config.yaml
rope_fraction: 1.0
init: "normal"
init_std_down: 0.0
optimizer: "soap_variant"
lr_mult_qkv: 0.7
lr_head: 0.0139
decay_shape: "linear"
Each number is 500 + 40 x the weight over the matrix's rms, rounded and kept within 0 to 999. Layers, rows and columns count from 0. Numbers have three digits each.

# layer 8 attention value, 64x96, rms 0.0986, rows 4-44, columns 0-95
533494449475581515557530522444557467473531417526509508411441502570507479450429577514472520483473512493469536433554505492518567542452487450414502466562522548436457532539545547541471471486540502529515451513480532475420499537475525580502519499476522474481483488522534536536496525428502543524
558525472451505491519534548500521482467490560583487522513481546516501511508462543489523501435475561430499511547559552483540502500493503458499430508571447495539510478506496535420428522516562538527545422507487500480501507468468476438435510463509448582560484549482527489495551506504452493469
521562541531531486467516455538503482477506541508458454539458471504544497528487409532441528525477462468512515512467580479451433448437458459491488468485534430466575490477416451541564539519520503574538589460455480482528416572480451475468525523486511549461444431450481511478494486518468471491
484526489484585511415505463518480453470520428498487538554557511520412484527412412524457516451518547460493498569576496475494433482452535443451471476475508538567473455527534483526563509449450473493479450503494456482522473433437512530489437573494504600534519519523472529554551499495545484534
564511539445471437556522470456514461491472515498468500476493481552484514526506504541481457513527526511438465435471438516487581471584521478478500494496510536498537598413569535451495561564504452471456476520530451536510530514486393446529519524614536512521437533502427468517497544422547509537
476502490560476498527624444499473518460402479504536463623468450452520486518556522524472465494458507500537503515564471467504514571506481448512500513452543508571486501488528502520527470510517552476521521560553514462461455457512470478450500502508491510465546397573527478538468456493525481547
519466462535587529500489501513518535484538518528444453445503505474508561451424502525561471469417505545471453569459482482432448439547509531496550486503499529613557594489539484589526483494577583523505499517530450502524496496506527540574512520546526543529513556476494491500579518508525491447
501503547483494513484443474495544510606479414393471498585476451553538437467507563420581482494489489531550469471416503490506460571533473451488491553485463563492578548522475448460481482465548487560498392475507531503502500614423540496467477431506463558502508478458459449494506502462471527559
487435423507525561537499474435438499493499509523496480504538460475458504491521544540514500522487441476458526449436527457452536451470421490455484494506428641476556519529490478467537510536457527428504498522431577490460467490537481478444522461477548500477508512397506508427521551514475468530
485497506576473546590537439505587480482482511474502529476495474472498424525417477496518567472363556406462415517448348469536453500550494492537514479506521553479561485586508474503554561564518519453454472432506519512424475494527556495500559541517514430589520519513487508568500518582511493478
497451546577527507535446527532569495460513510428533534583503522555476571523552527506539468483443506539448492494481472500488465488519496484506558460561536528514460478545510508554524470540489456517471563551512500483412462484514548469452478410513460504585453484537504536511467468377514516483
463526546479488540520500449517484477461504453539528524521485503479476512433481485522526532642504544493563554507467429529525526512453508438500494491510471555585426500489458543409571465507532499525481489449485529498547503517490478493556450530525505542421492525561509411432492491464457523523
487489481533525479438557434537534465569462578590497486586450451540442541512558467494531482536462450434505477432562488514450474472505479529454511498531488427575447501513475546485457481488496489478440537465518595559555507526468546455524470524522445512521471488492457466559535493461494529491
509521503511458533437527560506512456510426508499448548477458456466405444429510458508522458573543543548433496492528484547504459539496472530464514496543512530485550510504536565434429516492586447530517548511470484488517502606520466487502438579457516517521569428547549516526567535500479476528
439470568463522479445584389489468442481468588532568466485481580463477457499515439572506590492484514529584475493567465477484492493499530528488488485550481520510577490513565455485455430478474443410490484525515525551511549492443513451502497510479503510439460472522553480527543484516448518426
470465526513499589556547474462487520504495537493505515557506487560463582486423467469448472508573509544610524490468543512558583494452539538550548448500515442565432430443461468534489473521447534540509509547421588516512480490479553556519541512486499461562484491447483533507590482486504453480
541457514530525543540518474538475520479434459479467487501517453497456604541552523495562449515542489436525420459565430457502474458540523522451476446511504496469493486478461501535533515478539539550483499412472458524499472517549517470553497504426538573561498580505468516533483463538570600542
466428431526535513501454491430491503483505452560473488562513585457563460441515492549461489515515472546483502538454494415465537504462498482510479556485541444521534560510478464415492583531539484544519509486538491504405555442501486564551491479483539491452496530507439567540543469457474483493
541471469475500491453482462455447542513588545494557476465529445588541514498491455428510423518534519449475527488474490485500530457581477502500484541495468515548490490559505475533508507580574498390492500521489453497517497475463537540585511524445536521452504465501555502547476523496508555420
467550549455490532639523533561513484508471483413495429487467493525513511481560484475520543474484519492497487544515472549486456497469492447507560484455512528512398607481479522534464503519488567531527445502490481556466517445421555525543519421486498527486514471464505558447459507472448459426
470399470511440539467446466521467522528495507459547551481450529535616465544486544493548480523488590505398530481475484540524553474453529441458499450483441408452540520380412539541470539508424541544581519403479531452423517480506553505464501452497500482473561500463504482486475426504463457505
448451502530447467508549562413513510438522462472493468519444527495514488591545440530563524512556474505505490418513529422505532410472552516488541520527503554489436582471524571505531544546456526475436434481503474466498423523420527539515460520480506514555488512461504450524507480545498522501
532543448502528548444443440476472499475512491526438472499490560478447477434538498455492561568501566516523557462518522529478505486482537485498386557515454493499455513398500539550525491514516526461452440458490428519462549537542543502403500458544525433529543509507510533469449554448517501523
469499479484503469443461563524504500470500471485468455553500532436528409442402513488503416465543568425526526582542491505464525496550440563597486463478481522417469502482413538448540510539480480488575475438479535468472543553448480525459532541510530476537568530463492529528489458452542531494
455598506492497517529487448454544507485531441450444458448458496518593437503501549474564531492481509579480545557517383456511484498471525444512505489488472537513515460587497508591397505446485555424512538504453466519510482492439404491447488553516491513538465503444484450427477529418477511455
436485564524491543539507446553476505486516452549413544476483464463492548491459559531530514501486563508454489489450492487424407523449553508554477536525528444506506491507512552445486472491485516467467503539422431481441573482449507478524523508435480482547570431531502534523444509580477447451
537565521468527517509475497508598505464542456623533484415499489523472467475596548545446437488508511522463427445496472537458482543462484566523411463532485545544560522461517460518505494442489481471523495473536521486493484449467414494467530506502556499539509474454497404524532489562518505524
517496457459473417479529522503498515476497549494453528498491531526532594458517504570571496462430577516533502530565529519542575597460513519512563497485532596524491491398516490559477554522495532422523447522489523501544493479502474549483372480467526467488510458453512506509418503491427540491
443516518500544491542472514505505523487530570465502514456468530473473463556463463507499483446519494517455518457519388477520508483503472502489453459457506527536455506464452458508593522498527444494504451529520496494474504547477528494556482428458516571545516520493551430473488498413530468460
503432451452501524444557544515450468486504449530496458473488475465446487557458520502414605529457565554516419568435530515526440422480542438542528532509483453419511471522513518483469530531509505565524502454489564476589532512428601436482544389462486520438528478527520533561472468515484483497
480484540435514529476554455485563515477489536520477505487515513567509530476541569431534592491462458520496442527510464506444551502467520486498451514437467508531520489555485462549439494451531465563463489494500490495546478477513477503469475501453441521526477551540519450436487491457431507477
511451524488588485492464509452487507500443442515487466498465497549579507475503503539453504465532537583490448465482545528491491483497490484550416622494513525457529506516550476524522494540513525431541546490468484499488553548481521482526456591510457468503504520478496579462433424474491463502
524473528458546462459499473483454486504491541475506525556510544536565438478489505477505463468565464476492430503522525504502479505526516472501487484456472440456444469491483530513487535421528504420473511487514471457507531470488526520462486522502491491475459415461517499510477513573538514491
526488475534564514525493504585545511493466459530480532565538485557525436465530493520580465531490498470553492475479519488533516482473534491532547547483525483465511510491491466579499475518501437490480565495545504490497482474527445498475511483450542502514523454469518512488529491584492475459
485497498491493508500519485528517495524560424446539496522548521517481548471483454443551456414449527489463473552548500471504558477502514468506493520516546509475546544425448506460590482483590503537523549476476469506473574398495526461463467456500430444432511449480489531553504497496540446541
530565463500414482497518542451474472478555411446494435499467523509433509461503542508482564565458537573555495510435476525593534550522484450468496574487477553489560432554428447497482478481523507417552474480496483481498501538482502556495525503525498537526500456520475474486531525546530445518
479455532496497432455557544467533500505413427511476539552530449513519544546608482412463495461535532510466521502573450495466502446501494495494530452494521575524461553506446455499490471476470487517498509457506502504527545480544493469483531452532484506464502505505462470524462483543537514578
528509494519485534549515457447501527596501480463455531528534491449518529560490498527395483524461446567519496546456514499519448515458557437533473453509488460562468495524527462524547451502424490465445496489477473490514554488511507463469520488527485526519381494495469538454514542491482521468
467567546453404470475527434526495507522448463475479507505603547474480500510483429532495463507508529527535523500507412474556571492494472501570549554498494505470546481469484508457458516508539544424452524511436494546507517491477438476538478521512553522487548484473503537541455494515498502525
493533511514516461537446476493490489566465528589484523536526451541470486435547506523498466479506514417535469435519472498532443513461503550488448489572551456512427487525511538513530532525573510478531494526533493505499502546467486406379518509396484515510512510561475487517571534457444481509
526455485458514522555491484497466494484477578504455564523449516496482474506516486525498511534516467498519374552560509490487535496470488500457450484570455432591485458479483509558479504578508521496488514502530526559390498512519514553526560501515507502491538462454456449476505505495521573521
# layer 8 attention output (transposed), 64x96, rms 0.135, rows 4-43, columns 0-95
492454513492491530502482507500561500532477481445556530509531559469516516436550450551543545455491472461552498526549511506448494508478537498494462510499552529481544515539464516470498536553522449459501550520530489523505471518406509492454556381458456552460397451545480507477540459561522490493
430479457498524514500480415466480444472459461487505513519474470487552500532531457516487529514547527448532527529428533504477541503512544489469539462559510478511484549509557527528474495489503498506512508536506482538494488443516504563547599469445504533493476439467407532554532515480545535561
427525493515473549551388452493491584524540562548518514529471481587532446441458521537484519507518454516451512436521475471513537494568511527517493500516519621478502468543598532547497485529554542524490477591520435464498489491533511504535535495551503571513560503540533529524475522446514499482
482517480552487474606489512497533514566466496473470506510551503591504454501579524630466437538482505531473506472473514422484493523478487503576493513567478500448500462538506479471432483583408518534529504515459508526462528533489517518498588457521525488468507382448430561527463506543512454475
409503490530440558487530492534539455532526523511494499423522508449465476535523456534526477552553507442616472550548561575498447528462525533494481451465530488558448376557545478471523509453416575447490534533437476474465509530538508441436528479432431539502553496502484469525468390533500535438
499563484459483480517462543507478536509563523470434448458583500524493417445548545525470487451441604513528511518535471544543525446518460489480518433472538503450467514467481554481497450514498454537473488535505514404527459457494449499560456522479539542476512459468529548486569507488560451581
495489474524466630505557451481513387548511545517474532533490479509513476528523515542451504548505433470454518498537477512485568478520442537569536582547517526460424521511438469508496509501544476427524543524444485488540499530514456492466447506525402494427495451444585482504447462460457550498
477463487451568489502455517510531401484496518540422472417546480498499517461326473536552459512554564473537472449518491493487532530518524391534504431498484500534431507470525494538541546532503472510527483514503540493512521487456524457442553482501533423479484471562517548432560439529469481536
470512500536482444489464454504470475486548478492478548527505489570586496468558496485494531471451466525539481510512528476478509495640540514552573515461455390548473472518529444531551473521520484498436556529539551414537400522499433438506486468551443479521421513548515554523565449421499503494
477478478510483431430511537488546415529498438410325567493564521502506416520521569465507499551541501556469536516563513558482521548467462473586536533482442458451512482444546529531468520504522452524496520547447436405562600460480558530466511417532511509535488536505505428528445524537465531491
447511449502536560543547518512456505512464449476446499530567480462525430455500518530503545504479532472458505519441527544446524429545537491455414521424497448472521502526455481549466587464532521511495496482506510368552514584466520523476439527543496503488526461508470516495490520566452434510
471472517537543493454499536472582441506510512475507509460486498565464496568434498532467434407501509516517444447484551483530489564451493569483498471496570480454525521532447486514461486513520528461471473515588532484530436516566484507499514494442511505472472557449493528550497545506515463443
513603478528439489550554468454541402450481496426469388531530499508526487516427547600539503487479539511456515478479577543525475503500568481522490479518482505511470511531504512470578495511460528489558498453477389569505476553563463477458473537532493524486556540474517543515524538461495457519
508521477475541488535528485468465474529558493455617504568485529499452583481466561536490441513424497522519486509478475517529522460399478521482519436408517498555499460561460481517500545488542528596517385526483513501518487490534587533495533491468534495531451517449508533540519448517455540513
530552500467485504546430414459523468567476467538446419533479484529429441484466476542535503417511525448442466497458550472457468507443481475598530506472480454446550574547565525516486436530535615539486568509443464481463490501485565438481461466478481519557504517507430456536533593474515524547
519528573497494446494492548510492538418511451454505526501419482549530435503483510478532495464433479539506495449406488516376427553536534453485419555529455495401502511580510537495517540543528466515521515496549571538467469480533478446456519499445519532447537508460554550477481481468519581504
510516482458466551458576569459526590451562519436488490498561490447520477549483532489455480481586432510520577458432533538449510521535448517588520525476416495519475472538443506503527479509473435537532528543559385488540480521473455538537505541481516447454555489508524508441461435470476466447
514526521525516473514537382559469497508514492483485588460521455530444531562450465524547514529416483499468591437528469447522509481481458462494508511512516539540489456518517563475486480476529501414411561461540458481565520504494490474503564435516438509538506468513558517474519531494509456475
528539558567527536520467524472548584502538520516536480505460471479483496426540499445499495480506463535540574546532523438537502509450549524618444527504519414479512518465500507505532414442492416488539461470474507454516504546497440488424526502442458464548511538514548478473541510501482467544
549390495468487546482422569495489404488477550507456487555500502505459455478474503462499568521459523441518517548507498466478528518558513527460433583513481565496520405515436470455520433532576489489422531523529494536538561465511454512407485512478509551436526493493440490500568491547528463509
516510540422549466482447491482468589409488542466488534552505544496512510454496482436460609517543501478556462473548509445596405588453522489438466588444494517513459586472547448489465515501602480466421527541512509520531499519509491470457555547514592484460555498495462530501480539537544510529
473544587540489493533499424565549504479560516509471521393507537543475552495543554462543562427483504509496499528492505555511533496519488585492489483488503505550468491580466410470552550489522473494527510544497493491454565454446438475498508504480474452435574461543436479456438532456559485487
463458522508515494571446529485483406516525477491481517460608457530561536504508433546457459504511455495523507531521530408501438558516415488419527504492457502502512551458513496468556567471486463486462471511477449531467466488527438449548517542479368506481416486487465481555464509535439533510
594451522575474563556571467555506518526533492466512550468551464524426548514528507488543498524494447520543457405558540569476538504519530448461587549526387525552466502506585399514517476447514461498567487537568544502507466481496507486486572531536540491472482490505480519497526529539489554473
501431507496543556549513492498475450589488473599464534543520550557478520530487480488409531467508514457531480481504557547442483533509475541457541501541530452427517507438567569443553588549526409435467479484418492497524537430496446489458486451461533479534519477535523478552516487535526479507
529488504513518530541496479457510532500491470477458496523534551523484520548583445533526552502480469446451577494492456484610536543491445475450550485468490475438510452509487440557469516507510451597502457442551453469502576482540579447520488432463464462473518531455508433592508477472515503502
538486474518489519547479427458457538577464542532481514543504511502523389509444445503563510533554541500578534525505527521574533507535517531500623454451498462500519538563443511499462510471430514478500469540540509510480503497519496468454446504500463507503459553573602434473470448519533544453
489499541447481482555466465451397403545425494511473482462429525469453541501537511428454530491550455505502509508501547510528473412498461542481486507476553474496465559568505473465471529613487432532473476438517566499563501475498547442478544519466513547449484437467479440502573498445558521517
508522497508546457508489587547484526454533483421504556478487484485455455494444462509503458456487423492535503508531483450493448507465506508559434516510497484524556466510470558504555530493460456501498500533454515503449477499501552469467498469482494494482527548498602453508481479480455491474
496554390562463459538491541518496461587520474540483494525522505501425489514482515532435511435491567470508513483441524588487551500572513498421487509501525486458536487508477546514432509526572472496555508487507589469521528454547496482573431470518517594423511483457510490559526570477619556473
484493529512507461475526492519529593485478542485432465478489562572509536544484542476496519484509467530490543505502471474515544497494517514497535509493522558508564515467481482531470587457532457510497496459533520514514515540526433545441486469505547482564495487429554478483526493471474538510
575558564502527477507519497494435500530488488526463486542472483542511507428518506512486464530523527505509470503507451526490533456610499470491519491481526505459459523544470495504489571487470551558524482503542521463433521473482571476491454500530532495468525552477496566523481486527445481522
516504506488472506517466489456542471539431551530475474545512563516531466511487463512488489506539526459509487537478561476491492525527482477512473554516497469425496449536514445502484454472451554441499556481534450524499457506518470492488414471478527483486470499524494443508454457534459506487
530507489500542534489452460501553452495482553473489515513466581531477484451485475519502483504539501422466467479560476493518508485476480464531510567525508554504485525412570469529540472526504459477535479508474482532537520534518486508503426526494497556497501434459503532510509493577482431526
507463587530490560512433529498489445550516489532564432509500514517450509535474456541485512416464483491507564515477529481532517518461516543511462485473478514480526500527450505508506533466496595543520524428507461541435507473463560464431503472450421498448502467462509494486480515486591457545
488510460553429565515549532471450402487540452477394501499504429474466464516526526480476488469510547571562513468521480476540518547544483432479530519478474449469545521479447484466478514441456502471564522492596503381591492537464484543581495485551486495504525506517461559509455546516536449495
490464486503495456457531510465509462552455474534501563510502534528571477612522516493489482529444573524444566538488508489461487505467403527528495420468516533532432528549461511494507458515505562455551519471461513518483569501491524521451521436475437503463530476463484443498496439464473518540
579501484515477484452528448464499490572522522497539577535476479522499513518517524460499480547431437542486495548489492474519473497478463481468458566506474464459549481479541516526471405550414505503502477519480513468525554534445554538526508497494496509509434510494502478489519605443458567533
457581525440443523505512452493527428482488517466488621503443549533495538522458493532506465487456555529589507475477530479535472489470511519499487439520497483525518522602509459470484537494491533543468525519512512437464529499451454501501486523492527531485521458499519570482459501559534515486
504449559445582487539398534481475506504558515512436601534552443495505475507489483463473526504516513470494442466511557449479536549503510549520498522485555494506476484459580491560495524528607498513556491530519519475475541461486514463447515519432568471506451483464443474574516483513484503469
# layer 8 attention query, 64x96, rms 0.132, rows 32-63, columns 0-95
510522519494533498498539561486467492465569538453510585464538537477493474488471477531458488477501505563550571492494611490450484508500542501478501431513564421459553465496496460527443433508533474472597442511475430503554426467463483498459537571490600468486525445506564562502476471526552546495
541481518510503496467508487473523501502521486523511465465529558520549537503496545516459506489537514552495501545487496494529508502507465473524534525513497499476545542476505494496555510494504541522487539547503538468546499506536536477504555562486479531531526494534490480542470488464458514504
461519468510521478559510535485529555485496509479486579528453550449433491491499438484537530513438494476501508494509511530457512517518521526490488481494493498509481441485483516482480459494558501460547447479498496497466441536464515487497441496508528538521531455478547485441529518556568472531
498480474481520487501495521490472452478529470454492581442534549513502460496438430499478444488522476567553540472449545499464508498513538506505533450497530422460557499491504472548453469480499476540538506522516490498496526532498485538502548523518566439496495480577544560518482506550523509468
507418478518477468474556460524486452503534529491487471484512457533527481542468505513474458482536516475520512519475514494520505497503485507461471490464500456484553498516502531508471452483486514511514475460569556482500491494507531522454501513490518489557497498582490515598524509511483507500
425423521487450448492495421533495509500493497524479443500520518536534538480517525521513546536515538509451501541472477489555533494476415539488523534479464530526497523501560505526546510510515513495413619517542536495474529534534496509498566544466460485584488488544425476517497524522420495483
461546477524555502493443517504539537490489558497488528529469479478454485501504449508519526482425480492557451486511505539435451514518569466450459486575508477491487453480418530462393478482484510519503489511537542510512433479453499407513459504546545448496540494494571473458564488499570521502
521533518525524516487500460514480500458527485512482493481515467493520506524509529510485499482527521502491525451486535500498471443562476510450489511525490445491575528509516433537504495483494589478496526526557534541522497564503501544496518536495576529499511477561526549540539506527497539537
522482519508454485515525465483514494488503470457529559487545530514510521544585498450519581511471537506501525515478434511503557454569514499420497525546540529551441562562478431502472475479542478524452472492591502507535470549448486529556533558550508579422474504497452517506502449537512503512
529561517483430480553545500517459549540517466517513500574481483531565472536462552482447514532547493503505558485510513448512494443468558541526494416565456468484525511481497504503475456483478533534532500492490531445489524437527440494469481487495550454480557533490522508534528519517474538476
502489430525547576473521477554589513448569512471516530510542495564541525497445514553517485454510455502474469513510473466477504492549459561507516497545525503507524525528525533494444472503450491501483529481617499496524470527456533507523477457515539553566549492499450489505545515480535498468
461527490471553518527514450480427461455495537483494508469484495522481571493461458565436464492525508503445517502489493506548542505516448452496539507451457471497540505484550411533528479487546532501505489463497522506532516538536482548493524536446495485453454487519434479525459469515465577529
513563507498443488548473463541376481467474423510453463446517527476484479536497535538400493521562519502490529455469549450600508467466474490545521522520453498528534523502546435462524436449533575540455514507526524461507552497580469546516457538494447491450512528507509501513473538425444493511
544487472447440437537526435542437431478460432538499438482555528538570555515469542528426418511553532572415572496484581508588494505473458472530531570495433462526490609488548426461530515527491532582446527510605481505530585485587449547436516534440512486434464498530455456601452531474413497480
426552450499522512506423474506526531531426567476552613514424523425483497525497402507495547439467478506557516461497513519454524449525534491487487396533566530546500450533492494476454466509473460451542523451540494520516401492490453439452543467531448529497528525448502433460538456585592488463
491483518479536448457561512503542483452526530484433470489564453554517536527541496470529463519500532513556463479476458498489481528483453473442480527479444506484457537481505514575511523503443436530477480469508440486490521524488487507487495522473568530506555518477516505548498499509489504522
538489540529487484471508497533512504437446491460479496507476513452450472530543487479498476500482459452546550461455481440462491446481529539471468524513502517568503393562467555541496487503544492478481442461492478447448478460464505490495503510535528494528497490452474499459559477513531500489
464446430423597502502498512501530500487467560444528600528495492438513489469448417527614426570482491508508481461556489544432485543457551459499490441538581522510453468441473472437471509529526436500576504493499509540523521487425543461543533494520527481457476411439528553414563472532587430527
545514553479521503491493561470505454502412511494514479474467485491516465461473536494489493526519450508552502559498479473453457527475545534490507446527540509413499466479541510523499559457494453522455543520474435452547520485457481510483521447550471413471490484469500482539446497504500472581
493492520467466465533488545534489446490460421522511469491540469495507554447488512536474518507590488532440510461538521508507508528510454461503478521428520551540476495568485467422535510516462441467502493514507471482551547505481553510527521480508514534465503511488430486539483492511459449534
428525461503474499525507546492514462526524498490466515521454471525491514486478492530468540512447455465558497410525501477457532460551576508478554490588473536498531490535410482465482454529492536509483462488471480499543474491489476478442476498492571486482516521532539511491553486517522533473
445519527472490516491434479483549498499503507525547482483525450457515507484480557531391447470528488569468497472513525506477518460472476462513477550479450455518577560497544508493532461461454532472535480524586456501534427463508517491522506500471478511515534490491430526499468510497482470511
524451488481531555513456502453440444565466469498487440461527499530525466554488587533494434564496547488535542525531575532544491476438477524526457536552531493499475487500501467447471479554506471513603464505495495461459497571506531556485518477487521472435458511532518553458525518428492456498
530498521518538453463454514475484471456540493462426528477530525516498497488448447433489479449499510551484493472482485539512537478590503476540555494513538447464541518519468556499473463448488433491483420497478460502512496463450495483487473522457548503417597559559517550547510478469567469479
503440524555515454515516487465494428504515556570504464489535499509499541528529562494566436539452508480403466484491452519508602460493502473519550546462507564526563496469501495477467467461478564554503582486527487487450561550502545480540507492524492522480569500455450464498468494478490471438
487531498497471556505559505548454538526498474495528473472482488463498477470563496423461521466540507481533477567494495477485564482524511477608498446577455501524550398482464524484472417482442524487569486533436507507584453442514465486467553494497476467518495491450498465434467449569473504510
494539462510541455547500514471446479534582507544510493579494449510466461475481483477513502449502454462571462532539551556474501462544517516449509439492497502509457491506555519488471550452469537468486467546549492483541527469561521525475504516548496563557533474523474495481474475476549537537
511485473553532498540527519498511519533539513491560542502471513487488518526552482449463513533485458512499517420449522469499540500497545496482480581504544459470514454567542421577484482480510459504566533528485554477553521487468492534478529548515539497465489531515492510483442437520511517473
490517503519512493505531454511503472463438507509425471477539478526489460485506550497431581490583545479554521468401523494538525507470437482517553566557400487502544505470526482477532492416465519477451535497502549459559506548516503503548530499458476547480492465525505469513499487503450522552
501478488502443492556512562494503579516479570498471557574494513478415435490452450464501535543451466427525512443482555570407481498466542501443408468514477519468531476438485544466469528503499406529528485460488495530411467541451477462510526445561588484464497468490523460501537513546615500564
528463460508549557497526466483457474425514508481529485488487450505472524440471433505502508471554528489494459484495496489476488495493511511476425458479482528496491478467510499511524534499488542567512533456556486533426510478446464460458490481488502557457516498489550469540497461579520564524
514491523494538529517463481538502520497491518510470498517464508468454508453529513475502539468521513496536447512515500489483446474591442519496484564475491467530488521505505485463450474506529489539446504534544542540536515489478528498545608478478502562478433436496405535501475424510491502480
# layer 8 attention key, 64x96, rms 0.13, rows 32-63, columns 0-95
455493474451481473543464515488527587589522471511577550532406489473479477506483478519557510541427427510472537517494465478427534469472562505512452492526571521499499464539487463512452543502516450446528500453466471623444437541454500451569451469530521472559465470460563523427535505520559507521
497483503482509514507481528501529495509510521454522542496518524489476448527523471523507528480466472542535539513477531501472458525480526516514479441495530513522545491511504494507482465493467475469549493518486446517528485472456503516480474492507507458507491517465559536508483499551523537548
540507533509402519522486457417443500516465424477591485583490471528472544494472491505503487512475530525512526508470525477503516468464506443516537525480521530504470548507539470522444426475481576534456462439490439564484498514475528455479480404512505485483510501490507526513534455461536444547
535505480485482475498481514490504557501531515471542527520468509422504536458509508537519510534443418557527527471522481519455506493492553478478463509542560502489525478528506433460437500497552453502556451408537502561442463523443545518522486453523534472497438451473541522455525510505554504506
549520508549520522502472514451471494522511474455540551470474541467499509507470458447511483458440499521496480512524464439500457527494479496506471476515566514501459522478535482487475482536464518493530440554524487548534486438507464454536505442490460513473494491443545571491511504507532485494
497549525523471595513453490552490441413454490446398501445551508525539518575556527508503479447600563481573549473522542410555463529484467457565556521484435511500530469507524496529550452478473491523466554500493556421506571459526457477500533445472462532450500500529546450518481508533395486515
475439437434538445483498525490477569530554493468595536527490475526460462415473493524608476500459452531533532540459486545429480522506533455509476492531551545486521499500494498531420543536553494532566452437448471576541488596441509454492449423557584479528472451495471553531515503531575459531
519475541523494495473538498515509490491456537529472441480483545546498535524534492552525537529504519535556500517447453502492527430483506532476514467517512495524509509469546519501542546525481510532457504523504534490442535424482529472479542476535445491495483547445408493514443483488515532535
465525429533508486512494521466553495474442481489485458414522559502516524434515532541422476509468491545614465546534547547490463491492413502471508508460553555470513508477477506492471502534510469530457490497522456498534508560498495525490525498495482557438553509504495467479501464484505527580
426493506439448452549472519488572525457495491509485496502504436476554479531527457526508431521559497510519478439543436474500489450523560492472505463458486497491500541541462515531512515479492463547448542531532495465472497517546514473523560551500457494520604503465546526436484499495499533472
516503600521489481486428486483541462475503466478513467472601559498533530539576517446519497481535536487492528471519500452578515533498451543480507477437429488488518557443494489487529437501502499529454492505533610462435475475559538512469495444468426511465522563524517504549445506468470527540
488447518521518485539521529530474493479494498472486495537529467477525475516519528455510532487531498509526527513463560455521447563442506552527460560540549533540464465527543538502494486461482453570443473514532449453479466411511498516507546442512512485507467526499517447523477528493512493472
501576586492376417565436472640473461377550459540397484502553518466556448503537609488412506418598552474456486456489484365615548337489350531562640458558332486489550578485466489550616427390458572483379537531534526387529576460644453534517566479418421570485588596507512586548465495429322517514
525478488488508536485534499505550490520498540455506510446458509494445537490486506504578519475499492480505502529485522450523503602512495513484474489412534512490454483498572493468492538541503502553485502488495558464455539487481536531501497512512440510526459461487435530532513513542489472519
504566492510471521457512482602516446468563537476476537473446507479460512456566549514471510495529507451412490439555524516525547533494499502528520535522508445506498454482508497462512479521546534502493539545515492463543547483523494547506547577542428528501550445486511475497448488505439437466
471523604496450524490432468559471389487522489528439476460551510486555582547505475476456458413527514482501495523497467418576533489545479559571563437567475514588569495570517487557583501468489527478433557544528508405504527451593429508478574562396404477567563558547477559548404489457394524405
508460509480528427501537510479496509519597520547549491509424449470437544433470541439529529483463437567562505594511533536489488487523494515483468528450566526536452454535428543516495465497483469528508496532494492503411446530458545531512474483539546493491454470539495514426534530577506528525
559506574525498547533514547549443436425445514456458480437538501501501530516499507412503521504611610436578467517514519476597494483495484487508516474470415488503527506506553526544534497464415575524413523516529493458492571407556530507490537556423425533512522580556463468587460503473400492482
494467551481535554495494476498455471494449477543435445530608512559567495494478542522487479492464514460484517478502500514488503531461442541490516463507457474470515472480505539545538513543520497553497476520508469454480538412487528458461513485483525482467455533513499437476489437413449493519
536511500574534523513566493456463477528511532489558480512537528449438524466477459490534472501490505524586522543517479553480494463466562505448484518502468492452468477437521513562487544509502509525493472426487475548482472483437526502471525506542498482577499467444528507476466443508544521479
538536487523455544497429494491484477504509509511470488451528543524515459485494516506500479435506530465441430540498493467513476489506433534468449489500430524515509512590518432503561456499493477560465462515568514407482489497542458527533513547527451533520559511495463480519524481487471539462
518497460488470528520481467541477492501600602488505525551469484500422488502485458477538513521524519518470446486587483527516480486560517456499499513553490444504456518499475528466448496508530484571453521504481454557568492500518517563492541492500553496490445507525439539492464436517496462514
543471441536451515478539523430514462536504494501450486480484543486525509558460506480495511509486548444504534509468568513465505522494550507499437443466511486439519494478410533428506422585491449437565481462559527488557479441497553522432418527552492474473497501530549472514524480507469465412
455556456597548498521522495475544485471510516490554481569468479532464476484454458539497537446471512470538531461496502509523527480529505515473510422533488496483504518507500574497503483471444446561489585501491521484471479445482505469562489424507534505488496535438621519495590463434544500493
445493542470529564470463483459550552526480471478548541506484483513444531478471485482562489525549470443601478529491519479505490549523531511483491443546509476537421496539455481482504439553536527497546464463495436560473427498479495515506528447534486427510466494587540506500566449546523510542
460505463467442518442417455541528458544457493482513461495445458478565484482523546474522543456511445475462507510544447478579536479466503467491527514475477508513473556492548490487491508533524507460494458563508597474471526465491506519472496506516469525547511500499367529595456431485406464484
528407521480477503529543509560471524472503476469493516508440441504468539472540498505582519508489535440494527534478423463512467439483501538462529523531481522525463487497475488486455568516538529581502503416515485458470461488498500484530527503509527479440549501475436552551526491537465510484
505543507503515556473538427528497500491455525489462494499524538468559493502554497443521521526537493533478513519542513492507565505569464501469519490475439493543510514510516547488547443473557507517510524496544557415488536517484470530528567488463560495544569487545449536547454573519445543443
475460502447502441480492535477488538539555526495557567512454493504510496434481445526582454506396486553427468558575398566457508524495551462472435446469527532512502512540519525471379506531489450491569495502503441573512461507442606444481455487577486469588460528499562529448552561491529506505
457469531563426503544563464504493440469509492568384466489608526507534507571510497539462457439570582457466472538496465423553501545480434510550581496470406513503417556465517488492534502494489493499394561501492566415511518467567447558481488490444462531480508535574526492481587552475409524514
461530535493441496543460492483502537505455498561519521501475508499472485502519506548540485518493533544546522472478478513520548558530462504501592536485473598491475477516475488478512561450441563486486556541486459492518474507536525463440532540498512428527548447548537470520476462501479502427
512486463483502496547447531544471474498593497480526546523541437509546492489531486482474519515535448498531468516489487520488502518500543421433511468552481521553479476511518482525483503501472526466496546580528559472545498500479556489513527561502499504492552485510492514501515523544488512442